Each number is 200 + 30 x the weight over its row's rms, rounded and kept within 0 to 999. Layers, rows and columns count from 0. The size before them is the row's rms in percent of the matrix's.

# layer 6 MLP up, 384x96, rms 0.0754, rows 43-115, columns 48-95
101,173,201,162,246,200,217,224,149,222,181,192,245,211,205,132,158,147,235,241,249,194,216,250,199,178,111,183,206,174,177,230,216,250,206,208,211,210,181,212,193,208,204,165,211,203,207,228,169
090,178,212,199,211,162,195,207,198,207,234,246,176,192,201,192,215,248,186,249,194,182,254,191,261,154,166,169,212,203,194,152,168,224,178,226,181,217,220,279,177,190,178,197,251,205,247,188,230
099,189,178,211,195,214,193,199,197,192,201,208,183,212,171,225,162,201,203,271,215,203,256,200,161,176,188,178,176,195,240,188,161,220,236,266,167,145,213,253,180,184,205,143,210,208,183,216,186
100,174,190,194,234,159,179,248,157,270,222,214,176,195,226,238,194,186,226,181,179,184,196,176,155,225,190,165,196,174,180,236,196,197,232,223,163,215,197,195,238,172,237,148,191,208,207,274,163
094,197,221,197,181,217,195,184,239,193,169,230,188,190,192,187,216,138,193,187,205,167,178,158,142,198,191,236,227,213,153,180,205,203,198,234,148,237,216,196,183,194,217,231,197,186,213,193,187
104,196,136,149,207,190,196,181,191,205,179,202,193,222,242,244,181,168,150,210,196,225,242,149,194,175,134,205,279,201,169,179,166,217,220,266,221,189,178,219,152,222,258,223,216,224,206,205,180
096,237,178,181,241,180,180,213,195,203,217,148,227,239,226,200,203,209,234,203,173,134,215,192,202,215,190,223,195,164,193,192,157,194,199,132,168,245,200,191,214,253,257,199,246,172,189,237,184
080,173,285,172,218,163,210,173,248,188,236,151,212,159,233,172,206,191,190,258,205,242,189,166,179,197,184,239,204,195,165,220,172,184,233,232,159,209,178,181,199,230,153,180,249,228,271,181,192
099,178,188,160,181,224,234,200,154,131,266,160,245,169,239,251,225,140,241,194,189,211,181,225,198,215,202,207,194,149,176,222,167,215,197,231,154,192,199,214,187,217,162,158,184,260,177,204,233
089,215,205,245,231,150,267,184,202,244,180,250,284,236,231,159,185,266,148,225,167,219,190,166,211,231,187,218,241,162,132,211,179,232,236,209,184,236,212,180,217,138,181,199,201,172,205,203,170
114,159,216,236,220,259,173,201,175,216,204,222,223,191,253,218,179,239,176,200,205,188,215,137,147,182,183,159,228,172,204,157,175,195,218,184,164,236,179,203,205,199,216,168,185,240,195,191,258
106,227,215,196,247,194,198,242,253,259,172,194,227,228,256,217,164,188,200,227,199,148,193,232,130,209,192,225,191,162,174,217,227,234,197,190,171,223,201,184,180,194,151,193,230,204,228,169,187
097,213,148,164,212,239,205,182,194,176,171,179,200,216,187,171,229,155,212,229,179,170,167,215,169,190,221,121,190,225,180,173,191,214,247,232,193,185,188,166,244,191,205,189,230,212,167,214,222
108,215,183,190,238,162,232,262,211,184,203,224,170,203,188,182,145,202,210,200,118,220,210,245,251,193,193,272,188,152,217,151,223,161,243,187,144,245,199,189,227,198,203,227,262,170,184,193,230
094,165,242,175,206,174,193,202,180,189,168,233,232,209,223,233,128,226,234,178,244,240,205,272,205,184,215,234,168,235,218,144,235,215,197,194,170,219,198,211,218,191,203,248,188,237,186,139,210
102,259,185,161,200,189,155,230,199,119,233,257,179,191,213,168,186,206,207,176,178,199,230,208,194,216,272,209,164,194,189,163,175,139,258,215,136,175,235,211,248,168,233,216,205,216,198,213,230
103,216,215,211,238,201,211,250,167,157,224,215,167,203,205,191,175,240,179,222,160,203,171,211,144,165,180,199,189,147,188,183,152,238,210,181,231,172,188,240,191,149,200,219,182,173,230,215,211
112,206,169,191,200,183,212,179,171,224,222,203,176,229,192,176,241,209,223,170,145,144,184,224,191,253,239,167,220,165,219,218,188,252,200,186,182,218,231,197,222,213,249,168,186,228,266,201,218
103,168,218,162,223,161,221,165,184,240,215,148,170,202,189,209,134,193,188,192,164,223,227,243,198,214,199,217,172,129,184,170,231,162,244,212,200,261,239,227,224,229,193,236,169,206,238,196,209
102,241,214,205,270,208,221,203,223,196,250,161,217,222,244,167,157,202,178,108,209,224,219,170,191,205,165,145,253,196,218,231,227,174,247,218,221,228,236,151,222,226,209,212,182,183,185,139,207
098,198,203,177,270,243,211,159,230,170,196,248,208,213,153,199,209,220,219,221,177,263,199,189,184,201,196,237,172,180,226,238,190,231,183,193,128,190,158,245,171,128,185,209,135,194,196,213,239
096,204,234,209,241,247,283,160,187,209,249,148,194,170,178,170,206,222,209,182,165,178,143,190,227,184,190,167,214,199,197,207,212,165,201,203,222,183,219,185,206,186,147,190,173,223,279,192,162
092,235,260,171,211,200,172,186,262,199,211,194,238,218,140,228,184,218,236,199,212,165,135,223,164,150,224,185,208,144,247,231,199,161,201,201,218,198,138,259,195,190,221,206,214,245,231,147,183
094,186,182,171,195,257,203,221,201,192,188,243,217,157,213,192,187,227,196,174,203,201,215,150,147,167,221,169,195,231,210,207,157,196,191,226,148,206,211,185,219,227,195,247,219,208,168,244,186
096,160,169,214,223,186,220,245,215,202,219,245,171,215,180,142,198,210,234,196,206,188,130,180,202,203,218,168,248,208,146,219,223,207,175,236,191,229,203,214,166,216,244,198,183,190,184,171,189
104,228,192,172,184,199,227,197,219,159,250,209,228,229,207,162,175,135,251,168,199,215,216,230,178,135,142,189,207,241,229,207,209,166,217,192,208,145,163,191,175,230,229,165,188,184,222,246,182
109,204,266,203,165,190,238,185,213,207,214,179,233,166,234,130,168,183,230,213,199,150,159,207,168,218,183,191,186,169,193,254,212,215,196,148,271,202,207,171,228,172,262,170,220,245,230,238,153
104,169,200,143,223,261,185,181,178,265,160,160,201,221,208,171,281,178,232,226,178,183,262,205,167,192,180,196,180,136,184,201,192,200,180,197,173,244,197,180,230,196,234,212,179,177,152,216,208
098,200,208,177,202,235,183,249,194,253,225,191,171,203,189,169,185,221,229,176,221,202,232,240,188,201,195,185,204,197,143,177,189,201,217,229,205,176,203,282,107,147,180,263,143,196,223,215,188
091,148,228,195,190,241,200,170,224,232,153,248,207,236,217,220,212,246,243,254,220,183,218,190,202,215,171,177,208,179,176,207,220,177,209,176,175,215,124,201,195,197,201,217,219,166,167,167,174
109,172,179,168,189,223,219,206,177,269,217,207,202,183,162,155,215,208,157,160,169,222,188,168,230,186,150,205,212,148,216,200,178,169,209,187,186,210,275,192,222,194,196,194,211,227,254,174,166
106,174,241,218,208,161,194,163,201,192,212,143,139,241,234,157,206,149,159,189,165,182,171,212,216,156,128,218,172,231,191,232,186,180,184,219,278,183,222,193,199,173,235,157,178,206,205,220,224
096,197,182,142,203,190,198,219,206,205,271,197,158,224,190,120,207,133,184,204,232,162,145,203,207,248,178,140,211,210,198,194,198,219,229,179,237,198,226,202,191,163,216,137,192,235,223,221,221
103,238,239,191,203,170,189,153,188,200,267,259,210,216,217,182,229,234,174,182,212,213,194,211,176,211,173,263,184,212,158,207,157,194,174,185,208,189,197,186,194,221,195,270,201,217,280,213,203
089,218,232,173,162,260,196,244,261,233,191,188,175,182,191,166,246,197,202,206,236,207,238,230,170,203,129,211,222,184,184,219,209,175,186,241,210,209,212,261,236,180,225,191,181,143,189,171,192
097,249,189,178,161,182,211,219,182,182,243,210,188,173,248,169,212,230,204,249,199,215,235,195,220,157,148,223,199,125,163,220,140,178,205,206,183,190,197,149,217,159,206,231,217,199,209,216,201
101,211,208,174,209,221,190,222,178,184,216,182,224,150,167,220,198,207,276,219,167,144,171,184,242,199,194,237,216,218,209,206,194,249,170,201,219,222,191,207,230,186,267,192,205,248,176,210,205
095,251,223,193,223,218,218,206,212,228,195,227,206,207,171,202,173,110,173,250,166,200,212,206,194,242,178,249,185,224,192,246,210,193,189,223,127,174,136,197,174,173,229,141,198,224,177,218,251
102,190,246,177,239,179,160,240,157,231,182,191,209,186,211,207,193,209,175,192,132,194,192,224,197,215,234,210,243,168,145,189,156,192,203,204,195,237,184,125,159,178,191,259,160,247,225,201,179
095,225,237,158,194,210,219,163,156,180,177,217,119,257,270,229,161,206,157,233,208,198,232,184,212,159,207,157,218,138,210,213,244,201,199,197,221,204,250,206,179,148,205,214,197,208,175,192,258
101,201,179,174,196,227,197,169,208,194,213,208,219,253,192,176,191,246,190,194,175,192,191,178,209,180,222,198,192,123,189,190,220,205,132,217,179,260,190,263,192,186,180,196,225,195,240,217,218
104,171,189,176,196,234,218,219,187,201,259,165,175,206,191,168,209,227,157,237,193,201,226,180,142,220,176,238,254,195,172,274,179,188,144,221,188,198,206,210,211,210,256,215,135,197,132,189,238
106,184,207,150,227,235,249,200,194,220,197,193,197,221,204,190,189,181,190,166,167,199,207,253,234,236,186,141,189,174,191,165,206,244,202,218,249,231,253,223,238,182,162,170,199,233,189,162,195
097,191,196,184,207,131,208,128,197,164,191,196,173,226,198,209,230,176,224,195,221,210,223,207,212,233,153,223,221,206,214,205,214,173,201,206,180,180,180,206,212,243,266,143,212,247,268,186,205
101,189,216,142,242,133,268,231,220,198,210,147,245,201,282,202,179,179,215,169,207,192,181,142,211,202,176,161,253,196,174,169,256,174,251,217,210,221,168,210,157,210,232,199,216,206,250,153,174
100,181,179,199,263,212,237,203,177,201,208,237,264,208,182,202,156,192,229,213,214,199,208,195,189,184,185,218,181,245,181,171,179,149,175,159,183,237,217,153,147,143,197,188,196,225,210,193,189
099,188,187,190,227,174,196,187,249,202,227,228,172,232,210,155,176,148,183,189,209,175,207,194,241,190,192,251,175,148,179,194,187,163,215,225,165,197,249,238,232,155,206,162,228,224,175,229,212
103,251,181,244,230,184,180,182,209,233,222,189,241,233,192,204,132,210,187,253,229,203,229,219,210,210,278,235,186,217,153,182,150,169,208,237,199,264,193,234,191,176,205,211,258,242,251,216,231
105,262,215,146,207,208,232,175,199,216,228,205,187,249,167,214,193,264,211,191,157,223,237,172,142,171,208,234,218,196,218,217,190,172,195,215,161,205,234,212,208,188,226,236,232,247,141,227,194
097,202,274,201,185,166,163,208,235,171,214,194,209,202,183,200,193,184,176,171,201,241,228,253,184,202,117,222,176,155,191,199,211,177,200,184,236,224,194,245,195,205,178,208,196,178,199,180,196
094,197,259,220,218,203,207,188,229,226,220,199,195,211,178,203,183,230,190,269,231,202,195,193,185,186,192,203,171,188,225,202,270,170,146,221,187,196,170,206,235,207,268,194,176,170,187,199,217
098,204,223,163,160,162,246,185,203,173,209,211,212,187,249,183,210,164,126,198,187,202,212,225,201,194,229,180,187,205,181,235,244,223,238,218,201,189,189,264,151,204,252,222,204,220,172,248,190
089,175,202,224,201,234,153,200,231,207,232,192,230,203,172,135,183,153,192,253,189,259,213,212,214,197,222,132,169,203,192,165,184,172,223,220,207,176,177,195,188,202,191,230,222,207,174,164,161
091,181,226,146,219,223,208,202,230,200,202,205,174,203,137,203,153,236,197,280,180,187,179,188,192,205,173,166,193,175,149,183,146,200,229,155,196,173,206,197,156,184,145,205,237,225,209,199,217
106,225,235,168,199,161,239,211,189,282,194,182,168,238,208,212,186,201,159,182,165,168,184,199,129,193,197,163,222,198,158,178,270,163,164,241,211,232,204,177,199,230,195,166,245,191,221,201,243
097,186,232,222,246,222,184,178,164,204,216,213,218,225,163,157,177,172,227,251,219,216,161,199,184,177,153,219,186,200,127,221,188,168,207,219,236,177,247,180,250,174,198,161,159,214,178,194,152
102,246,261,240,283,183,181,183,207,242,204,229,247,140,168,186,198,240,215,192,211,193,220,162,217,198,203,206,175,197,198,227,191,168,176,190,211,224,244,142,193,182,251,171,181,229,176,195,182
099,161,207,203,227,188,208,217,204,180,216,223,183,227,182,151,176,179,208,192,184,242,247,161,239,196,197,232,180,213,197,222,242,231,238,232,175,177,250,163,187,212,220,274,120,199,202,185,218
103,199,182,158,189,241,148,190,175,122,258,142,167,217,180,207,223,223,227,155,206,176,226,187,168,185,181,185,209,193,244,193,251,181,238,244,214,170,179,178,246,173,168,211,261,213,191,201,191
091,185,247,213,269,148,194,190,229,233,291,214,162,196,197,202,244,154,202,146,189,191,187,212,199,182,203,190,192,208,203,213,185,223,156,240,213,221,243,207,180,191,203,218,199,173,217,213,193
086,177,251,179,182,190,178,223,222,160,202,156,174,211,211,208,202,179,179,199,264,225,226,211,135,227,173,197,251,199,230,218,168,178,213,232,215,203,216,188,208,151,169,165,231,201,153,207,183
092,173,205,171,200,225,265,288,215,221,257,202,166,189,190,169,209,170,245,190,228,191,171,196,192,193,215,221,175,173,202,182,191,198,184,238,193,180,197,227,209,209,224,187,208,207,184,170,208
092,220,199,226,240,210,180,212,213,203,215,162,245,183,206,257,193,184,235,214,156,229,243,174,158,208,187,194,230,213,210,154,190,188,197,259,258,205,240,176,198,195,194,231,252,192,213,181,228
103,176,226,211,205,215,202,198,158,155,189,218,161,250,237,196,197,224,167,194,205,191,194,226,225,145,192,219,126,191,135,186,191,204,262,242,172,161,200,235,184,164,205,211,146,172,229,201,249
100,215,271,202,200,196,224,164,225,191,236,175,221,187,225,185,186,189,189,278,203,186,224,165,193,235,202,194,172,211,233,132,141,163,202,195,206,217,200,174,196,141,212,232,155,239,144,153,244
104,187,164,233,220,243,229,230,224,116,196,234,169,192,207,178,205,184,230,153,212,166,225,185,236,213,185,203,228,153,218,180,228,202,237,186,220,204,221,145,169,166,272,220,212,239,224,197,237
103,191,248,203,236,192,205,211,205,200,206,235,164,216,205,192,220,136,213,210,218,200,231,189,163,231,248,207,199,150,250,156,230,153,218,221,231,185,182,138,262,152,204,219,234,205,189,179,216
099,221,207,215,211,190,220,253,228,203,208,146,215,209,177,157,189,227,203,165,227,228,188,247,172,220,169,169,195,167,166,245,168,216,166,242,188,300,175,219,169,195,192,184,189,207,165,170,204
089,175,218,147,227,186,160,229,126,208,181,170,192,253,232,194,232,212,204,206,194,204,224,219,168,202,217,175,229,226,181,220,254,218,196,236,194,242,211,157,203,218,174,203,186,182,171,215,228
103,231,205,157,160,197,180,170,203,205,153,222,194,160,273,139,150,283,187,189,199,170,148,184,204,192,215,172,209,144,207,203,211,247,197,171,242,227,193,222,187,172,212,203,218,192,188,171,261
102,200,198,167,217,239,217,168,188,237,199,257,177,196,211,154,252,230,195,249,237,206,233,217,177,156,177,177,153,203,202,218,249,214,165,151,239,212,172,182,160,179,188,196,222,226,190,178,224
106,218,151,193,194,227,226,199,190,183,230,248,199,156,172,228,202,147,228,203,235,169,204,219,186,232,221,171,131,206,189,191,206,222,266,205,231,183,180,204,224,189,198,218,216,178,200,202,189
101,212,160,213,268,238,186,153,214,242,228,210,206,208,242,205,157,167,251,247,162,268,206,194,224,160,189,243,235,188,214,231,198,251,217,198,156,225,214,214,193,219,240,146,223,213,208,216,186
# layer 6 MLP down (transposed), 384x96, rms 0.0759, rows 43-114, columns 48-95
087,169,215,221,158,205,224,155,163,215,179,218,199,135,217,142,154,242,194,172,245,191,154,273,242,213,179,271,225,185,222,194,175,192,215,163,194,273,192,234,236,186,249,183,161,233,149,213,166
090,193,225,207,168,218,242,176,240,201,193,203,219,217,143,214,213,210,183,155,235,219,147,204,213,246,187,158,199,193,155,239,260,222,150,230,178,161,208,275,172,179,236,212,195,159,175,183,209
102,178,233,242,150,200,127,234,180,211,205,217,185,172,234,180,210,214,217,207,219,216,245,210,123,210,177,194,205,206,210,199,208,206,226,205,186,202,205,238,173,164,241,193,231,159,151,173,201
095,190,200,198,191,209,198,146,244,258,204,156,189,125,168,251,216,156,220,186,202,155,205,216,198,201,227,186,184,226,185,261,182,206,217,227,168,197,214,188,175,255,224,197,178,160,212,248,135
108,158,170,232,269,214,232,201,150,232,210,153,200,238,171,218,211,179,253,192,157,205,182,227,177,173,216,226,230,150,223,181,205,203,192,182,214,173,203,212,153,176,156,201,175,199,188,185,214
102,189,225,185,175,202,194,236,219,227,179,196,224,212,183,205,227,235,223,142,188,198,214,203,206,234,263,206,167,225,207,204,234,207,212,210,183,202,198,163,225,226,218,141,205,126,212,207,163
089,223,205,195,258,168,211,233,222,211,203,143,216,206,183,184,129,182,170,182,182,216,212,254,189,145,187,209,231,220,185,250,252,216,160,206,248,190,207,266,167,171,170,224,212,188,207,175,200
083,219,150,193,246,220,218,172,176,175,207,218,192,207,187,141,176,185,231,180,224,157,194,204,177,176,265,159,192,164,190,182,201,195,148,154,227,198,210,194,187,217,181,200,153,154,150,205,218
121,201,233,169,195,201,182,174,213,170,215,152,146,275,230,189,194,165,232,212,202,196,213,184,178,187,187,193,165,209,211,234,225,159,222,194,167,214,199,180,177,179,172,196,209,208,215,225,175
089,190,249,182,245,197,156,158,170,174,221,229,174,179,233,260,196,155,230,219,195,166,188,227,234,226,180,230,147,184,263,224,164,195,237,199,237,221,224,215,226,217,220,196,168,189,177,172,161
103,250,179,167,212,207,198,226,196,188,209,183,173,247,220,225,160,164,207,225,210,165,195,176,155,173,207,183,222,179,233,267,268,190,177,228,146,166,210,195,176,218,197,205,165,175,174,181,239
098,179,180,192,190,193,163,187,174,188,179,238,229,143,221,202,244,157,179,199,191,173,248,244,256,194,157,147,197,283,179,192,205,186,203,174,217,224,170,206,224,221,260,220,194,246,193,209,260
094,215,216,196,212,187,196,277,236,165,120,190,199,177,179,171,196,213,226,229,134,204,216,248,220,234,223,221,205,209,198,211,199,187,246,170,232,178,190,144,185,199,250,221,224,211,189,178,217
098,216,237,171,155,225,271,172,168,251,170,179,202,235,223,222,233,240,190,160,166,181,203,221,206,255,197,197,217,198,154,190,183,255,174,218,180,208,237,192,214,218,255,198,260,204,227,210,144
101,159,230,245,197,209,202,191,191,205,283,120,219,220,213,134,227,202,252,188,212,195,175,184,223,176,207,225,208,174,204,226,154,208,201,196,229,152,231,188,204,189,176,195,196,200,195,158,242
100,214,172,290,186,209,222,202,195,223,170,196,223,204,161,193,181,159,216,257,173,215,204,206,226,164,161,177,196,250,260,232,214,162,180,176,231,174,171,206,192,183,202,146,157,200,193,239,163
104,163,221,247,243,169,167,195,172,167,196,206,148,260,200,141,214,173,175,187,201,230,230,191,169,220,212,171,192,190,187,193,198,226,207,209,272,215,227,255,183,197,137,186,235,197,181,225,212
109,211,174,172,210,201,220,186,173,213,216,155,171,249,146,208,206,182,239,223,170,222,210,251,217,274,214,207,179,120,185,187,184,252,212,258,177,213,195,229,203,135,206,179,225,145,97,200,194
120,186,200,259,164,200,218,257,185,180,210,172,198,187,155,224,203,218,197,195,200,204,159,210,200,191,170,244,130,216,172,245,170,310,181,191,179,183,156,228,210,175,185,191,192,199,219,177,123
097,157,128,155,196,172,226,201,169,175,148,178,181,193,218,160,199,162,201,277,182,172,195,192,205,198,282,203,171,164,176,205,202,224,225,198,218,221,214,191,195,233,166,191,265,208,186,232,204
097,194,194,217,164,167,210,174,153,199,144,176,204,160,253,157,237,217,207,177,220,207,238,182,197,223,185,216,227,224,164,177,181,287,182,193,238,198,160,179,201,234,215,152,183,206,207,149,178
103,198,159,190,167,220,167,199,234,170,264,177,269,160,163,193,231,228,200,184,217,185,184,231,175,180,239,200,225,183,182,207,228,253,217,215,213,182,223,275,189,230,170,167,225,148,198,176,231
095,173,159,193,161,215,203,232,169,196,229,229,167,196,257,215,203,216,218,250,237,220,186,164,235,172,164,256,218,186,158,196,258,237,168,196,239,233,215,179,211,250,231,183,202,193,237,206,244
101,193,211,212,192,204,143,171,162,139,176,172,208,271,188,238,203,163,184,172,199,194,195,214,194,236,216,179,201,243,174,142,191,157,229,242,164,187,196,255,193,190,192,181,239,189,197,169,231
095,250,226,201,145,246,194,175,202,218,157,143,244,206,199,194,213,216,176,200,168,201,207,245,172,163,175,215,137,242,201,216,178,216,184,179,200,222,203,216,152,198,189,178,254,181,155,195,206
102,191,164,224,223,207,229,151,208,213,231,183,158,199,227,229,160,215,220,226,265,175,217,189,194,215,188,233,253,246,164,218,183,184,227,235,195,237,166,178,271,229,172,214,167,233,172,174,229
106,195,252,277,202,183,175,189,159,166,184,172,247,203,199,233,185,169,188,179,241,210,200,215,202,186,185,214,187,196,245,192,253,205,235,249,214,195,190,140,230,177,166,197,260,165,218,247,178
110,217,228,241,192,167,180,248,191,152,236,191,216,207,189,209,188,167,192,194,172,206,169,186,150,183,162,223,169,197,242,242,239,242,249,150,149,135,175,152,239,208,155,158,165,154,135,237,225
092,194,239,185,247,186,206,211,156,174,190,197,185,236,219,225,198,176,249,196,176,194,188,127,152,183,194,184,199,177,166,212,225,217,163,205,211,183,204,191,189,238,197,211,205,260,186,238,218
094,208,204,179,188,214,196,215,216,170,228,161,160,196,156,181,158,183,193,192,152,223,187,215,240,194,210,141,185,215,158,210,199,228,224,163,219,187,225,195,170,189,187,131,227,223,230,180,219
103,205,219,207,179,212,192,176,196,181,195,206,230,267,199,202,185,206,211,212,216,205,180,224,234,227,149,224,129,257,215,221,205,227,253,246,212,164,178,194,160,202,213,182,217,228,143,238,217
111,172,185,192,221,190,216,175,184,223,194,267,239,199,227,197,200,157,188,190,193,199,240,196,151,154,239,167,222,182,209,152,204,184,212,143,203,187,207,178,205,188,192,150,187,252,220,212,224
103,212,215,231,196,204,211,180,224,205,240,213,196,254,176,211,217,221,230,159,205,233,237,197,192,196,232,235,146,177,238,193,220,171,144,191,243,201,171,182,192,207,186,223,215,183,146,189,216
095,162,238,223,198,157,171,207,258,226,211,191,202,194,245,243,229,179,201,220,215,175,208,253,182,230,230,226,187,227,180,159,218,205,270,236,204,194,183,237,206,184,223,229,226,205,204,157,195
105,204,222,208,195,141,188,197,229,187,130,174,238,263,159,239,212,167,135,182,217,194,237,210,211,202,206,160,225,191,215,163,210,173,223,165,170,169,227,184,201,204,219,195,181,178,241,203,176
098,152,159,198,234,238,176,182,212,205,212,222,179,205,210,244,193,199,247,184,160,159,166,188,237,187,247,192,243,194,251,175,240,187,179,223,256,179,193,225,196,190,200,226,191,196,210,188,235
117,209,180,251,193,206,172,196,226,173,173,235,163,213,210,172,198,220,186,174,225,222,233,187,181,163,160,202,219,264,161,183,193,228,243,195,210,156,178,181,194,210,195,193,187,208,220,230,205
105,204,230,178,202,176,209,209,224,231,235,263,225,182,210,181,229,243,194,146,175,235,178,170,228,132,192,202,226,178,269,185,220,178,208,173,229,211,193,221,225,219,200,278,222,167,187,201,179
097,211,222,239,212,218,215,203,211,213,232,231,141,217,193,208,178,188,175,134,204,226,211,209,131,205,176,261,187,189,179,255,211,173,192,176,233,187,157,260,176,186,200,209,197,156,175,147,202
105,221,155,208,199,184,204,208,206,191,161,179,156,140,216,220,190,161,190,176,182,155,229,158,188,205,256,203,186,193,191,223,198,216,195,227,141,224,200,165,158,212,171,174,152,224,135,183,220
097,195,231,209,187,206,213,254,231,207,186,234,195,165,267,206,235,167,133,186,217,243,201,237,234,185,194,180,217,214,233,185,153,177,284,188,213,172,174,198,182,241,205,244,194,215,203,179,180
104,287,254,209,223,213,205,208,264,194,219,226,209,187,156,199,188,200,224,181,186,246,237,186,221,177,209,204,197,170,188,189,168,241,177,204,179,133,215,184,164,179,154,249,287,213,178,256,210
110,166,194,192,170,143,179,160,216,201,189,201,164,177,204,172,194,240,174,176,169,191,232,209,143,163,189,182,228,191,168,171,209,247,144,205,195,178,221,197,151,232,234,217,203,175,203,148,246
111,192,149,170,193,181,238,190,175,148,231,207,121,182,206,169,134,183,233,210,234,215,201,190,182,191,208,166,185,258,227,227,228,140,246,215,208,217,224,197,162,230,155,236,141,179,191,160,201
093,222,176,178,201,159,199,202,246,165,242,161,178,215,229,200,198,235,157,259,245,201,216,194,228,169,133,198,228,202,211,240,226,177,191,213,224,247,187,209,186,223,163,207,188,202,210,129,217
101,153,175,173,211,179,186,190,174,137,165,199,165,218,217,158,203,189,182,182,211,150,216,162,149,213,244,175,192,160,254,211,239,234,165,216,147,234,245,191,226,166,213,173,198,188,160,135,167
111,288,194,216,196,195,164,226,202,189,237,157,186,158,230,195,230,251,175,229,215,178,183,232,198,217,223,168,244,243,150,205,182,231,234,197,239,185,238,190,181,222,217,218,127,190,196,201,135
103,174,238,238,201,178,133,188,234,200,253,217,195,181,267,217,198,159,197,202,213,203,177,149,169,202,176,208,175,221,191,245,186,195,266,182,204,242,204,221,259,224,181,117,210,180,151,163,206
097,216,197,175,176,241,167,170,215,175,197,222,205,213,177,170,182,201,255,179,241,155,198,137,254,242,197,115,284,193,228,185,173,161,177,150,215,163,161,181,152,258,231,157,218,226,193,184,177
082,194,138,198,233,216,240,190,200,143,191,202,189,220,210,195,216,159,157,266,238,193,206,218,161,184,206,174,189,170,169,219,222,187,162,191,185,203,181,240,204,180,200,180,219,191,234,263,218
093,226,196,161,192,232,192,229,145,166,176,214,193,263,200,178,251,212,202,219,202,254,223,218,210,163,158,152,193,217,165,225,207,179,182,144,227,164,235,202,194,182,196,169,212,173,185,230,161
092,165,242,257,229,198,203,160,200,199,189,176,201,245,191,250,189,177,216,185,180,147,190,250,216,163,219,111,222,186,255,124,248,215,167,200,234,226,200,171,182,201,180,246,238,204,209,222,213
086,241,193,211,215,205,271,200,216,213,234,237,191,226,234,205,197,230,167,212,216,217,181,209,179,198,187,257,220,147,197,175,170,192,140,156,212,207,186,126,218,217,205,201,186,161,205,170,211
093,196,174,228,200,227,268,184,233,224,255,214,219,211,221,206,265,190,237,212,221,225,152,153,182,251,180,244,209,250,217,232,207,201,236,237,206,193,200,178,257,238,201,185,178,215,207,240,246
110,196,190,223,209,218,227,144,178,222,205,182,198,204,175,198,236,186,168,249,221,166,162,199,220,128,222,250,207,208,213,206,217,162,177,181,235,171,233,239,254,172,180,232,187,195,189,170,208
098,215,166,191,223,226,221,190,189,185,241,191,214,210,252,233,263,165,142,230,185,236,215,194,219,223,180,204,232,170,194,205,203,190,214,217,203,266,167,241,272,177,189,193,179,192,184,186,194
095,195,223,192,155,163,257,275,195,205,186,209,196,214,112,182,159,196,264,215,185,185,222,216,193,176,203,196,184,179,182,215,201,212,168,153,181,233,198,195,246,226,220,202,196,174,194,227,216
095,189,177,184,173,158,198,232,226,238,222,172,206,230,183,204,194,193,205,211,214,235,196,178,190,206,156,235,177,222,213,220,202,169,212,151,267,250,209,172,239,178,204,212,233,225,169,108,186
115,206,205,187,198,195,184,191,193,157,198,211,164,203,205,172,218,279,192,276,234,181,172,148,172,185,204,252,188,188,240,179,188,194,141,190,200,180,183,172,201,184,154,172,220,226,219,191,165
091,193,196,125,104,209,269,204,226,183,193,188,214,223,261,176,179,216,213,167,227,200,159,154,197,218,245,235,222,177,179,220,184,208,185,234,225,200,196,236,157,182,252,174,194,213,194,203,209
095,208,158,239,144,181,249,196,171,270,197,184,151,186,244,237,233,161,172,159,200,179,265,201,188,161,200,219,198,216,184,178,211,174,179,182,160,184,205,253,221,211,220,255,140,199,187,175,196
093,203,289,210,242,175,200,192,244,175,157,206,230,166,239,129,263,196,163,180,172,205,245,220,226,249,167,182,224,239,175,229,233,244,225,216,208,204,223,171,202,160,208,218,257,234,201,267,203
097,196,162,207,178,219,207,182,207,235,210,241,189,215,229,218,221,202,161,261,167,209,166,190,205,166,126,222,220,244,181,226,150,224,203,222,218,163,226,182,219,174,203,204,236,227,211,239,215
092,242,155,225,249,176,191,144,236,184,245,163,195,205,223,221,228,209,229,222,218,197,229,178,194,166,220,216,239,128,221,172,184,182,154,211,176,224,224,185,171,217,222,186,200,183,182,173,178
107,255,170,177,224,223,230,267,182,188,180,197,181,159,158,212,174,205,168,187,190,213,161,214,253,195,191,221,196,149,214,209,217,173,217,171,224,192,179,195,203,228,145,221,161,176,222,197,167
096,191,243,151,205,176,187,265,197,218,203,193,229,194,163,232,200,161,207,205,258,206,234,212,175,195,132,197,185,197,263,204,164,192,192,174,189,163,234,196,207,182,221,196,224,154,207,190,248
109,274,206,255,196,171,125,162,182,217,201,219,222,184,170,158,185,249,159,141,251,210,224,232,237,215,210,166,240,219,185,152,155,218,209,192,193,258,183,256,160,147,154,213,171,175,204,206,173
104,178,207,222,191,231,177,221,166,214,170,291,217,270,236,199,232,213,224,216,151,186,216,232,177,184,222,225,237,175,177,168,203,162,238,193,218,156,219,168,189,248,225,209,217,141,233,198,228
106,222,167,225,182,194,202,184,216,240,200,234,222,219,201,198,152,164,261,168,243,203,204,208,165,223,189,179,205,211,181,184,223,167,216,200,145,187,223,139,235,226,199,242,179,174,207,182,187
105,169,203,211,168,217,180,172,235,197,219,155,213,206,222,214,237,236,163,151,184,185,161,131,141,241,191,228,221,189,183,192,152,177,167,233,191,236,208,206,196,175,215,183,197,177,153,195,197
096,179,247,232,202,214,227,133,179,190,167,180,223,184,233,247,150,244,187,191,141,175,206,194,223,191,247,200,252,196,195,251,172,184,177,239,146,217,208,185,242,211,207,159,178,245,210,216,175
090,237,201,179,192,171,273,184,202,188,216,164,236,187,157,174,174,193,215,192,207,204,190,200,219,236,243,176,149,186,205,225,208,168,217,154,191,189,163,186,189,216,150,142,156,194,221,235,152